Weights of a small transformer language model: hashed n-gram embeddings.
Each number is 128 + 24 x the weight over its row's rms, rounded and kept within 0 to 255. Layers, rows and columns count from 0. Numbers have three digits each. The size before them is the row's rms in percent of the matrix's.

# down: layer 8 MLP down (transposed), 256x64, rms 0.147, rows 81-255, columns 0-31
# up: layer 8 MLP up, 256x64, rms 0.27, rows 82-255, columns 0-31
down81 080:133132167146095135137120124117150149136135139060121084163105135113167153155084131092140074120120
up82 104:141143099127123116123143130165115113162146146155134153118142131110153111116122051113136097129078
down82 104:132135107153135102148117087095125174092145080131132150132118146128108152130169142101099100149158
up83 102:115161095078129058119127135124136150166139105146095148123154131102098119103177120131133092137136
down83 108:105141076131128111077132168132099148136146140111100121122101150144135149115103132116158112137127
up84 092:150132107120104109203113113096145109120149180190116129091117112129174104140126139114155182146085
down84 128:127107134148128119092135087160100147153189106103127136137118137141102138161097137140134142136131
up85 110:130118116157151130103102156136129134163145139135094111142157135126099118101150096153101115120148
down85 106:168102111136104091083092158134159130128155117167141151119139143143153173150119109110097149101111
up86 103:144163148110151119104097092138106135173076102062126123145159103094119135123152145087143150129121
down86 086:113130119105129152147137147090168109099177150192108107118125125141145119153130093159158127176127
up87 102:121126127144155054142141159124150051110135101082162104139117120140113158135144143155108114103131
down87 088:113135149132120145101089152091087133092156134161139123073126152142131082143134143115170131144166
up88 101:117102081085177097146149113131133115147129106114133124171109108151119172137160145069135182126113
down88 107:121094133074153134116161146138123095105173118140137170139084126161102116168140122139098125143145
up89 112:151152132145130123140127100087126131130068110160101120190122098141111138146092134150081125137107
down89 111:153119126124136106124120104104138128099128131167119123132102147151087148131124152181139163107108
up90 088:119119112090142125137138087155180163161136124111132168159142125082095157143131117094182182151129
down90 094:126135138104121113129141105161132120090155178097137174126162148094104112113141101094173159136114
up91 109:126163083109109110145117119155166124128135149124079141142155162124119117114149140107166117153163
down91 114:085121100165162128114123114112109155085097133133125114168104157118086149109109134144149119156125
up92 097:129127141149147117113145143094091131124077134115173139158165128143100157178137102108130131141121
down92 095:149144141160148141114137114120121130133109103166101160098153132119123092162140109134141130120123
up93 110:149141109054087175154112152147108112121173098136094106133146116132109117137137089132122131141143
down93 124:166144109139123145146111144154090123159135145123149125114157111070127128130164150146120129088145
up94 104:166072114106086122138116096118155104117146149126119107125137099112136162088131120134141134134130
down94 109:121070124131137119098162153123160109123153125135118120130121127125178120152125147100092177098122
up95 099:146135076150141108164159145150124121121091094168149152146149133133152090166118114127118124127118
down95 104:126122115167094164142137128105107106131148122153111126163121122107130168124143111150145116163131
up96 121:144108151110157110125117146098116099118153124118138132153102129130127129183078096145161137119163
down96 124:127161114125152132110124134139118144162100078128156133159122137172133099117126094149171158083120
up97 105:171133136122133179124180133115127126111129111112140070104099155133132114162107134106099084150124
down97 106:149130116140099140089159102099115118089157142088109114147097161138196105119194155129156126155119
up98 093:141143096192158112128096105148159118086098116108140104135115110126103104149136112118169117147107
down98 096:148125098122111139168100114139138204108102162102154160142110143121132107116148120164129112136104
up99 102:121151110130143139164168164094132163104154097098123114138143116079138086145150170136112075103135
down99 102:091092203125104129158130092115159125112142122143126112142130161139163057157100072107105107164120
up100 104:112132092155117067159142155114180140140171095157112110113146106090106111114144136123143129128082
down100 105:125128118156126087135145136124141141172190098157139145083095109106112122145115152156159137124115
up101 095:180079160109124147102117119146166147112071102100086119129148127129114119120152166163138112137143
down101 103:156108143101108143163138094145132119114101163114115156150127131127138095135114161114146091093075
up102 091:100128138117151109143124134121188118120109147085179108118141105141113101135145100106140130122148
down102 103:113143115156109151098151071102131089119084128152167157110092117140187149140130088095125145107133
up103 101:133119105090167118127100118170117155077084135149147132103092070151113148100138123077141139110125
down103 091:080095138154144154159111089122167156109097147111139095108113155180125109157162086136138122156129
up104 099:143126075123126136121085145153144105130149116110158126132132148137144161185079097135103095159146
down104 090:156141111155172136116140145130131104075115117146146202148126126109111092150124123105142111114095
up105 099:184138138125166125144113147119183080148156110156152105120151115108126136134136120140114093117146
down105 098:119131126135156143151162129118122134091140170133105148150093155077097106098120170119140088110146
up106 113:103090130093134109176075141147133146093145134112131129145156143092102127070143112118131147150127
down106 111:151153107117130115084134123150129083120137121125111114118125127151126145111135157099092139135114
up107 108:102165124062097119158140093160140125142131095130114118157156110135131128137147176150159113177132
down107 103:121146167080112120112139115123152113146125132147099136115124127117148173137098158113145166116139
up108 096:134164128091101126138132142138128134115131130112169125129158103123137127137150129126108112099129
down108 106:114120158184119100120122144115106174128146149172123141087136111133116123140144172146140119070097
up109 093:128132096156089119129096152145123149130114132115143149119163116212128089134129107132170130110123
down109 087:126141206116158162135148132095168109097140107138100116146098169092109106126149135125121084146149
up110 098:145136093160162123137142114135145150121128144109161080139084092075146115150139133114119104110115
down110 094:079107153131137088110146162125145182136169111140131141158094154097135116138164085117120078120124
up111 111:153124128111134145112130115149168109149118103114106150150124131123098172159112163123123106160144
down111 101:061131148111161135135128129161171128135128125157116122093123118126155149162125166148167116097124
up112 098:132105117109110126132090150115115108142091154133109125154122152080114125133111126105067181165134
down112 069:093153131121173112114124118121107153135166090097138143113145131125152159103086126150095134096150
up113 093:099151119142148121140116137131124082076102133143108112133141087115139144164115134095166160151169
down113 086:114105157155114116167157120079134133147142101130082150134136126131152070156136098135168164141138
up114 095:119139142081111131153097109140091107125115078125149114159128164140151152135142084126132133119157
down114 075:137157118150144136111116160107126143120148176171128175125112160100099133121111114126118132098178
up115 099:092168098128137133160145160133122093163122176107140119150100139114127128144153146107144101150135
down115 112:094098128107115096122138105151104122148108098145095130139163145129127096121112129131174123117085
up116 085:157137102153111096140127083148132169084141114115136091134140163133147076106121113159156129133105
down116 090:173133166085170164119114133149125088164108130142131154164106109115130164146170108146123102115150
up117 099:071102098122117160141143149116159160112123113183099127105084168176103123130146138139153095158149
down117 106:153098128140119069130124112092122131137148118165109080131124164171096124167098136118148158168158
up118 117:142134098127083115136141153142139106112134094110151150121138147121148110153127125115130084130131
down118 115:074119133140105177136160095095146097113115157104121137156134142124139092124135118110124092169108
up119 108:113131107110115126181152145142122136106174110136165150120123092113135103163121107115115121128133
down119 110:091108143108164131166131110093184146179113150131122164140104117159125110149155162120089128104122
up120 089:141135123158181131112109133130124132160091116098109101127157161179074104109131107111103101147082
down120 079:118141127115124145142106203097107148140173129140125103154096085153133097136092106160149129105090
up121 108:124141128155149119103169155100094128111095150117111088125150113128126138104169098137148108126115
down121 108:107125071123157124095178148138124148159102151117141104119109140143106142134156139179117135105146
up122 097:149134170129125125129093144106139116138113099118086148146114100142068134168149142096107088163116
down122 107:122142160133140115141105123112133158129144089146103173149134116126127162178145074102125158148115
up123 135:152122148141111134127123142134120099094143071118126101109122127152111109145132093124122112201147
down123 123:159124194126139139102170102145126125108117112109086112114137144132146104151157127132150107168140
up124 102:172092097113132115094103143122146082127124128108113107159160157145083150129144122145165114116118
down124 090:141133140139133145071086149174129068125142139121129115121132119144136125137165103161161157121147
up125 098:091127146115121159106118123144089117102119129140125124146108143179180147148099094161165137108129
down125 084:088145120110177104130099158166160152107121100132093117148121133166099119152158090122189134122092
up126 090:115146093089116149129139129126173132108134163124137103135130112139093187132116147091104103159102
down126 101:138091159145130074201178137145107146127148148155126121108118083127123123127087142147107132104122
up127 101:185143105185150139126156157106114109094111140129101139141135157082118120156103134167098116133141
down127 104:119108139068126152164161102114152150136121129125191131184099142153121100146141169140176101129109
up128 095:137102098159092119141095121125116155087086167135133148175114135143140112114181144107119104108123
down128 094:114120162137137114157128088110128089136094123123087127087117124154111128117089171142129154131167
up129 113:135097135108092118162116131154114145109092176129160122148124153144120146115133151147161127111082
down129 104:088125149123170149122157155099113133130134113123121110147106180092106158120128127122137104181130
up130 085:159080123124144105154106134159138120116125117135127120067116078119133087124137152116106079151101
down130 097:072108118093164114161109122074146137127120118168093136142125129163162114148121106176135133114095
up131 092:140096117150126113163155098150160125124105156111146092118143093104146144168145126160185142188105
down131 100:128109141100105107100138148096105136151145067150168150126130181174115123119118097126091155133133
up132 106:131138117172129138126205177141072126098116090149071133152117142143126133146145123144129126172113
down132 098:095110144164167085191136139134146127091113104159105117117139118103143098144101116138112156110133
up133 106:151156138115123108160099197123148145130126099139122127152127123135086116131149139179140135148122
down133 128:092136121114152115133147181153110171111155130121080097094162138142118119149115111086153153138116
up134 089:129108124133133193125155143084123153126118140113151066115113113076136148122156134120118125148151
down134 099:077127145161137081179141107127139169132127121136134103140120159143105097145120086099157098178105
up135 099:109132113103156114145126120147156132100105093170161159133135123150150135125160117157083108076117
down135 117:103122088159122126110109103137136139127123098150121161152167131139077132176158138142110118148114
up136 098:133118109077118155149140118118147132102152172098092124129106146132147102156139141103096127141115
down136 097:156129138185147124139143167125087128122133139145133113082118111104176115108086155150130113129184
up137 112:101155130158140146143126126137106112117105144110105159133124102108124130067132083113173096163126
down137 120:130151173098120117156134126157159111138102162119114117133104081095116108149145130097134125175098
up138 098:147119119118140121102133114108150105155120131125127150104101094089208107124211146160119148136100
down138 109:099146131139138115142114166157137148116132117155115116159139137165103194113086090143116094134136
up139 091:175152116122121108152159141162106154140101139130169097123124119098094107057140110114154134129183
down139 077:092108151185099141133161092138087159100142121138127135116138149110172171146124138127120121081113
up140 095:144075129164112073120115131161124108162128105159143140153120094076118129147134127099139126137131
down140 103:145121168137103102173137139102125208133131133111117107137108127119137125100137164130122155123096
up141 097:110144124141090123173132144145125134113151125090128117158127097163114176126084128080134075121143
down141 074:119149184138116084136189146160140159115149100130116093140131141113083162117066116113074097160150
up142 093:121103129098124117095148114090150146110124108166121069110154109106144110093152131132115079183120
down142 089:131093153150154148108133108084130128128125113121148129128138116153129120150143134097124122106071
up143 092:134156127142080131136112121096142123122094145126126088147170116120162171115112143109097139177152
down143 090:128156115150154154177123127115104142126134128127133149086141114114155104084154132151142125113141
up144 104:132085077132124133154117123168124119122134102089155131137092113136140129108123122172139117153151
down144 095:118112097101131127135130116149104156135172052129133159144092143140180123125096135156108146096134
up145 098:114122174105154105180157096114136118156125082120118140115128099125166144153124088105170148149121
down145 111:121156149092164157074134100115127101096125134158121135135094130105118120131141113177131143139116
up146 096:165095126151119135145088163103140087090142172117106143176124159111099161140137136156142132128142
down146 088:128125111137117108149121178098118106114128118149143145141136130153126121162164104123133112146121
up147 094:098110090085131142118135152142130093133186093113163126115107128147125137120136097135157143123138
down147 081:149101166162122105190104097111153157142101152162133086126113111092165142119176137143113164099099
up148 097:113123117147183159106142093112117118150136094158179160156128107101137091146136147113119118127103
down148 098:132133147140146145130172128102091102152073100176142138113148167119128117124112149131095111130158
up149 112:153133109117125130131118160111157108091107159106106136121160162098128141119118147120137099109130
down149 105:122156100128133168142132154149102110151130161131120153129152084123124161073107152071120096144158
up150 122:144140147115102147131098141133081142119095161102135106138133141136122108178107140183081102137158
down150 114:184166141131127136105117113134120108106115175101129155143092144180127137109106142169096143127132
up151 099:116116134115100089131173146144091131149141118117117095110148106140150105140141119120104075101080
down151 095:122100167144136080124115100127133166142132134126091110114130183111109086157124146123113135130164
up152 094:130154093111110140092165136147106119115110105103161140129138135142151120126100149140135161149154
down152 096:135140132124106094138114121113155119141170111183112159171084110098102145153190116166109134115114
up153 109:128103092124108139126094110136163128144092097131143100126104163114096153136178092139143108153126
down153 110:165157147086128128130089135152123085173166143181151170137120128121111108133109100102108111109170
up154 097:087130140113121084134128106124108139138153115110093075094146117107122144145108108088118140117140
down154 076:151171129139094115128116164136101135159110140121122119119132138126150138113133168110068138154154
up155 104:119154115134117107144134159142167126149134136154100128148133114144151148084159121190099132096138
down155 088:131154138122130168109115130121099104134094105099108107120101146144137122121120100096095150125173
up156 094:096138129110091114122129117098158102136118115155113148123166150146139100065099094100141084147100
down156 100:131132139112123145112122107057156135114099112097084146163107121129142113114130131072106129167095
up157 094:133099120103110140116086155138159111118096137137106120142120156113134162095185159125122110170152
down157 095:119134141117148159148120172090075114124098145143151212143110105110131160111162109135163117087130
up158 101:115139156112113187146157139142105140093106105147118134099135124158143108114082126158120141136131
down158 091:149155110164078112104120141136113125145170099126130110162129158130130086102145104153137134147129
up159 093:166156132161136123124104141129106138096127092111112088114108124113095106134111145167115152136111
down159 095:107139141125153120135134122125173115112151164139130163092110154158112093128129137107140136112153
up160 103:162126112114134129158098102105080135104120136149151182142137152123160135094100107154106108123155
down160 120:105121095148142085147131135136162102138138158112111112128152119127133113122133152114152145140133
up161 109:124114077137163098132146152120109085153144111132138100144121135131132078115145148144095132120128
down161 105:105095118149147096120123078134122102141112100152142119153118146139109113165142117172095171144112
up162 098:145138146111137106166181124121114148147147124118103168117130122104104099086100158159152118163159
down162 102:066120109123106120129088095136192139112131117121138109128107115158166146153105126113143193135139
up163 095:148141134109118118158184106108148120165133168121159146127109111106168102115146125123109155101126
down163 104:090120116134129131102114156136125095132095099079099128150146152152096158136119109127169134147165
up164 108:153115103124188131081108151123124115133166122107143162109156142148085139169196126115122122112127
down164 109:147122098118131107121150111149106160115128117118074153109114131122162106118134130157103116109152
up165 109:154136113113094137105157123136116121093108100138125101135089147137122130145159147121076134165152
down165 102:142106119150122129150166161120133095082109148117119139149133115156093179143095131133116177121112
up166 109:108122123122147123120151155161149048098100170143085146139150137130131106144137107124148130153126
down166 119:102121125111149105135139116121124123151069141122093132162139098160133096163098117100146148126150
up167 096:109101100140146137139155095136134080116166170071115132144146137141145095105143141113132126159140
down167 122:081115104130126102133105136097159187112123135113136163113124136152144130142147092136172122159137
up168 088:117104117141119099136084133142148106195112124107116167131118130143075139145152122109112118100129
down168 093:139178151112138123134142089125101141162146102135153123085138144128166144108143133145147122151110
up169 102:119132119129134141099160135107111103092075118082142106123144112147136089167144174130057154143095
down169 098:156140131116111143107169116093128137129119125126116129141124131189126129161160096147154101156125
up170 103:112121104167086098145145155100129122145105110155074119130139172128132135147133084084137105152145
down170 115:127116115158108102164176120107128106161116155145111157124113136160161131148153129096103115167138
up171 109:155102088104170130120166128124138117136095122137165145162146091128104157109145159092112153164174
down171 111:173140159137142116094120116174166096112087128149131131123104095132122109129147101108121146155129
up172 121:083124089101129105122140105162139068139108140128161109142137113119144148145152111120097120124162
down172 128:114129119082104127106125112115140128127165134124158128130133101153138126171138119121097154161182
up173 094:177118133121116094125139088132105085130157116114154139173159077122111118113155087135112123109136
down173 082:132097112155112151151130103083147159113158136112104117107111132107131069143077168066125175146103
up174 103:160155118126148145124081141132127100126147142115144126153155123143109157130121136116162102141142
down174 087:104094181127106143115151133152147117112146169125104087131114127155147121158123118112154086150168
up175 092:175129117119144151146155133109170144133149105117159144089134126123156144107125141168126108139132
down175 096:175111112151154160139099121135141132124119126131099154097172177097142108125097141163135125159160
up176 100:156142152108119155190107141115094128115135132121127128104184097154092135154096108150165163153137
down176 083:161124152184128123106138106157127133153079130137177113132106106136098133115124138123097134155109
up177 102:152105120088161127129100136130121114103132158125124130174110112157115121162056145098115136134126
down177 088:118138108128149130144172163130091137137100157138100111096097170126133136149122179135094132134146
up178 094:121130176155150128157103082127132120130084151098110114119131101080153136136133155102162150146129
down178 082:117127120121121139187156132124145098140131107140153135157094122131149137138177127186146104141127
up179 105:133161112155115076153116091157126094132127117130114116129148143145096143109147111162165123134132
down179 088:090124110158161095106152133088126145143093114144151106099132163069168147170119139133130146103132
up180 096:162082133166149105107158144141121137115126131184117099119116112129139077132137124121194098126125
down180 096:139089139117156104142123115142137085128123126149180141127157158141106154162146165135083134130160
up181 090:113119104115134111133125089124140088113140140111111166127148125117100135134103109087120182172126
down181 106:159134122113133115132169112151152134134127105120142131097087108100159118149138116131135120130169
up182 090:153136124131141099149137130138096135109140081119114117117104133101101142133147062134075167149094
down182 084:129100150102122146103170144102106095168138139145177138154106100183121111144104154106107097129132
up183 083:173173135126097143094128107120120127158159129138130129124145150078093158097151099105147101145133
down183 081:167137154120083176119177151105143128086129135117105149165095121096118107124163096129144120111149
up184 096:137117146109154117120116161086114104099125165129129133155138149134148144145163157076143111162183
down184 079:117140133106132133148123180122140137147137151153135114159142120117117115138111129123129094114173
up185 086:161119110122134168141096149131095140127106100126128164154103143149136124097147092108124196128123
down185 102:128086149141105116145124105085190141171142098143087118126148127150134123136118107109116135128152
up186 104:144139109145109114105106156159127124165132104084175133178119096147108122126147147142094098142149
down186 114:147125123144116101119085117143131158164160087096091161116082079156136140121151090108152073109151
up187 090:143156139153174110103135096066112104112137143137153138162133170143113138122114139111095151095105
down187 081:088083146108124122154122169113114140176141145164133151107120144130147088153120182102104133128127
up188 096:117103104134115090177145121108123137124140131090115158101151130145147097137130145100114136099130
down188 114:125137120133093125161148121074142129106124135156147157100088120156145176104170100165111146152091
up189 091:130095151139141083133102123146115117140096086136134172121161146126158123141127108070127095126142
down189 105:087124163129124127157140130126181163192137101151120149095110149137144089193106102120124162115105
up190 124:154096126115103094141123172137091118138098100099135092103143122122130160142148088073161132113127
down190 113:073097163107148098094108150116155138138132116130123072114093175127143137098168101111149135123155
up191 098:132155167090145097168082118129150122167107122135113135108141106123180114147108148149125151102102
down191 085:162097126101113119150106119096148108143113150184162122083128121093182112131164147153115163107133
up192 108:114118150123158138120181137078148123111155118159135124126111098162157147128153106139100106087130
down192 098:147113155109182136083092146156084125154119099110137155087091131153141161101080116132138149130159
up193 098:138152122102128132111127075145113123090107157140162094125130105133188151104143149112127102141158
down193 100:104116085141103166155138099145084159115177163108138104097135088111128170131148095115144145148114
up194 084:163093101167125095138098129110126133158141150148133094161124138156132130080175123128111116141092
down194 100:105073157127162149101152127157136129107086129122138132087128104117153126149103122132139158151140
up195 120:101120099143132149131126112113138110162126116122142105146113119176118131145079121170150099146136
down195 127:143082126168140118101134115136142129142171124122122105102089114113113114144094162099117081125137
up196 088:145125120089115114126147109123128132127125130114118100144122143171097138111176150157113081141092
down196 088:089137118131143103151137118143169153113126130122119148093103163121140103156100058130141149133170
up197 110:096105143137139165160114144129091103125117106132125150082117099130095126165129117148086129134119
down197 102:169120137096094083122137142145140130115107162116143096176111139111121099106140151085122128126150
up198 104:140149162117091088158153157143135124167150112147073150136125125125088070103162075134140134139114
down198 124:134145119132147187095124114142147165111134120109175132127159098136140159118096126169114135126151
up199 087:143142146094173079175140126138151108143118123139118105119138079087167119106107178147115126118099
down199 085:149119140129134135144137139092124104142153122175134143114101096123181094175158131164117146146105
up200 096:113107069144111108113115118145123129134110103121106129175175109160127133115113128160160142135115
down200 106:140165142124114151142126115094157105124132116138124145173136099093168130114130130098139082139142
up201 103:106157171130134130139070154127124117127130122108135133171116132167127072107117076122150124152130
down201 097:101127118124133120139070138103116098136092101145167165108069121158150087127113158106124124105129
up202 093:094162137149160164166131163112140111130148116147138142135165096148101150150132137124114127140144
down202 097:125112159125118114102166139136128118134160116151148159099084157134118157141135134139115163147135
up203 102:189125136087090107109172126163156130177134148128172155165115095124139127151104132138111110099120
down203 100:144137108146134144109140116136114115145124156140118096120123113106167144150174130072148161146134
up204 091:175139129130171118188089143087114123119124168123118106098157130119152106128128135181151140097123
down204 118:127128131092132139137124134137134115126139102146130194126141131147158112192124166165130111123141
up205 107:136169153119117135116122143122135129158142115163097138111141122139162179098121106149095119157103
down205 088:148116155139123119116104103112125143120169120113156137091161152105157174103112117116093124131182
up206 101:108136109145126145145112160124124146099144097069140165120154127147124120154115195131170125099130
down206 092:102092112149116099156145181164140108151100150104095150145125120118110142111120099151140122113153
up207 095:130147093141163179112109122173117137097122097122135109162128117078138139127090128165109151124136
down207 088:085092113170138165122169098074109151112164151167131127123137163091141130104114128140109110133100
up208 114:140115102112178125127078107187130125163074136102124122160131142114097131120110157144139125153124
down208 114:143088157118147118156094117138149124149073086098152129165126100136116116150146091162137148129119
up209 101:143145128122143118145104186183132109106117119096097157144142127114138167153149101147122111150126
down209 118:115116101170125131118155139137083155153132113124131166089102116119097165136127115168111105147125
up210 093:160173126130142143143130123093113143116088115092161122155140152101117125093136169123103119093111
down210 095:079119156132150087112128125136128122138157091100111158113119116101125093159134083080134135145117
up211 099:109190104125150117138106119122143144147118107113128121153159098143149128097080138154126140110122
down211 076:132125143117108160147120180119173131114127136137079135099119126134117079122137165143151081109109
up212 091:140073117159095156139127117166110167106107133114170085133186135108139165149106149165146125109141
down212 075:091156146139139064129134114103138129155158093126102161105103156153115076133098102123138143107126
up213 099:165164086162163115150144135107119100134145103074110158134145132120131099158180161132125119154130
down213 102:111173148158161133120144138144113168084108143111116146119125170122118105132153152097121129127171
up214 090:162110126107194149153138124126134108138103083152100159122104074074123090141131162158150125116148
down214 084:112130130111124091153145140118162118125136132182103063133125192107142130089108118095125083108129
up215 103:130104133117104116149099130106112122139083140072135144153110169171129103113104144140151115137092
down215 100:145125141099141131168151170147119123157149159148135155155108123128085148114134082127161109143138
up216 100:132140168123146103184146160134092118122138136138094166120118132117112088099143115135151095125132
down216 110:110083146123180127117097118161160132102127119110119109139176139148101129120108163109136130127073
up217 117:134100161125163083136158133113090118132148146150114150100158118144109132128132074169142121138098
down217 142:163157138148126095100154129141133130125157109141099077136103128098127095128138136184100139127132
up218 087:171136099151093107093114154136117128111144147120123143208133106170093123104152139125079089153136
down218 082:105099145131143151154107095087134143173120127161125134094127074096199091134135159100106183109071
up219 102:131155137106156133110086158096168093114154132140135078151139111148133147107150120099154121155117
down219 099:121179142152159120127085189097138143111117094121106126124124101140127130110131103154161103105118
up220 096:131093121088145139149138140150086145140152146124130087133110143107146070116144098107125098128112
down220 101:121123109130093138131100130084144091062108128159137108105140113125082165103125146140141121096109
up221 094:156147107153105175145119183106117136129131109108106137143142105172103166139125137091150104153136
down221 095:200144120166098111095131128083103144136172128114099120131146114153137150141109150110114140144144
up222 105:165166125102121143155108154169102109125136103127138140131154095134144124134079144146128177111119
down222 109:172154128151107136139119164132124128207105116143164124148132152093113114117178141126112175099093
up223 104:134110107119100108121137106136140107077120091167129157141130109094148107116137101089144095136140
down223 112:119117098145141112171178156118126133121121128155196166126107091111154159138128141156118135117075
up224 107:141142123157100166115159133139038081166127167155099103134124116159103126105134142090114134141144
down224 103:143106105128143149104136094151099127107135178093144141158097172149147152150131172114104127108109
up225 106:154076108170106143127144127093119104110123143157107136147134138171114130103112114093151151114159
down225 104:156099129083091170165156134136105146126150149134107188128134136126147142112132184117097079127151
up226 101:137125107114081142114129120134095136135127110069176089149107127143162128105130104117126134108142
down226 072:123140146180133064125156128135122180134132142163110109091137169105131115109086129127119180070145
up227 092:117122103166136134131133126120117135127115122097124110132157113128100141137148145116153126115153
down227 092:167129130129152083124135089129147163085119104137130130105136083084160115155111070145128143145134
up228 093:078095108098134141148104120159124137106124118121120121133144091136165136182144087130137128112141
down228 105:095120156121110118165110114140122115133151124127098158125120135172173105223133139115148115145094
up229 097:172136098127093096137115123182153115160115089162162193104151118142100110090136114127150117144139
down229 110:114136156108162126075136114085154130106166116132133116103153164122141080162080123148164116132114
up230 093:152108116113160130120177089188129139138130126122151095123119131146119082142109110155109161111139
down230 095:118159138103124142130084177081117092105129162134134096128115099113149151114149149158132104139122
up231 097:110119145112172143147134137094148147109075121135147168136073134129156113131129129164137106134119
down231 102:124113124110108134094151095106122105106117132125142096137140147140107158140079085135142107171153
up232 089:139082122136113165166122168125143099119140138128140163155127082151126154117142144123152109108103
down232 092:146109093179128076143165097099161099132137153104128092126125122132184111106118161128091110156126
up233 091:108122143081145113141128102155096087132104151124099113129159113136149119140090109129178131143120
down233 082:098127143115143132148096081141175176140134129147125145086131116084175078145121163125117164102109
up234 107:121173123087118117149149141128165136132116112165126108161124128100128096105140180110120119153108
down234 108:119082094162145109141138162108127100133116128109105126111128163143136143117111129111151109141140
up235 108:121137126110126084142118109095141138097102102155106130176096116155117090121115084159084115138129
down235 108:124130164128180125106110143089114146095137095178125134155132172105098114134132115150127153111083
up236 106:130123101131150082141102144094115130140128102116098137175135140102094113129121125100128140138113
down236 105:122143143136110131133096145147153133072153128111146084114102158146106136138138139121093163105105
up237 104:120142123126147175136116155142110081151137139161175117157140109148129121136133081157119120157146
down237 120:123097123154158131129148157102153105156170140124141105139139161137124132115126120120114107122117
up238 091:161151114118136110184088119130147109152107156169118085084120114109181100123134116133103142117110
down238 149:097127121151161160087132122159096136144136112114102184193139116139086138156139099163139088134119
up239 106:137132120083127143137168123123117128125144112110175131157095167122147164110162119180125091170106
down239 100:157148131098135151098098111163152105147154120105148098113098078132130135095103108164148153122139
up240 093:145166130143146127085120129155112102106145166097062117097189125144131130114143161143153127134127
down240 093:131141181139172137137139105122133142108108141131114132126084099129127095145116112200090158145172
up241 113:142179093137104096114138147179078117092112122144120119130135162088124127119140168125131112137156
down241 093:180127123146159127113145119122101116134198145110101132087138152113148104156108124123117121132178
up242 090:158113139117137122087114117128180079102165125135091120172129101089129117127170121095134093120159
down242 084:117109183148120159139152108112129110161114104146097153175149103096109137145166124153123131101138
up243 113:137103156140073166144141131087123085101141138138109169116147138132078154128120114138180173117124
down243 117:110083144157120135137154136121131087133141105138106147121112145138094116124111130146146072138172
up244 088:126150103127144118141157109108132121172114125165096125108123114098110157120125129146118130173147
down244 087:118130101112123093082153123163102169135117140136148136107121154125137132124165127122134088081112
up245 093:100117134126119110164107117159127159171104116106096142113105113114118121135147127167165138122078
down245 101:124137132144105093121163097150118097118149114127108094147155128154120080109147099132093130149105
up246 095:167096132170126135151131093116088167158146105135155148102101131134121091160136182135084098154113
down246 089:107158147121131144166126160150086138130137157129106130092099121138133127102126099091178149114171
up247 087:137161119106125151156134175088116108104097118153086164128093099176142136094164155133153126094110
down247 092:134134122146144107114161069090107119088131134113075136155182132125129135135071131153127096134119
up248 094:143159135101156142135084116122133148159093117136162126152143119136162110089114109096099103097146
down248 084:130094124130147107150096150096171170119126172172143120117098120119150106112125141168147106153143
up249 097:174145112114137146108105140111085128118137119127130154148138135137155130075146145124133152122083
down249 083:086101156139127159142142129150167118120139129129117086107161187104103157119111140113092140125134
up250 108:120146146148116106130121179103191100090099129113180110098174120187119129110123101108119130158140
down250 111:081155163170102109098147140136168130128142116158104124146163107140129136101104117120157122115132
up251 109:081142084111150150131125150145156137105092142135168111111088141102121089129104151118079132148174
down251 096:120128135152146115112126114179165132094111113110119090123130158120150109154113161164131159116140
up252 099:124111111142136153114144138081133145143100089085108110093158144118138148153142121136136138143143
down252 111:108125110136149108129113155140137143127112148143128139180132103106150071162088135086117160140152
up253 097:126140102136131134155107134151129120114129121194140124140138121128115091099113147170103109106154
down253 084:142100105148141125185110167119153113146138125150167139105086124106156111181144118200152116104145
up254 090:177135108133107136133106132117103115122147117147110104154115165158094125118155124126096091109160
down254 066:080142151132141093120148136110117142160155156121092152113143118086178154124127157185173183072133
up255 099:141164096074109142164085099111094125150129136090126124117118143162133149131120109110128133101131
down255 078:136116104146112136108124149141090184119130140133196110108118149124110142119110160165117173089113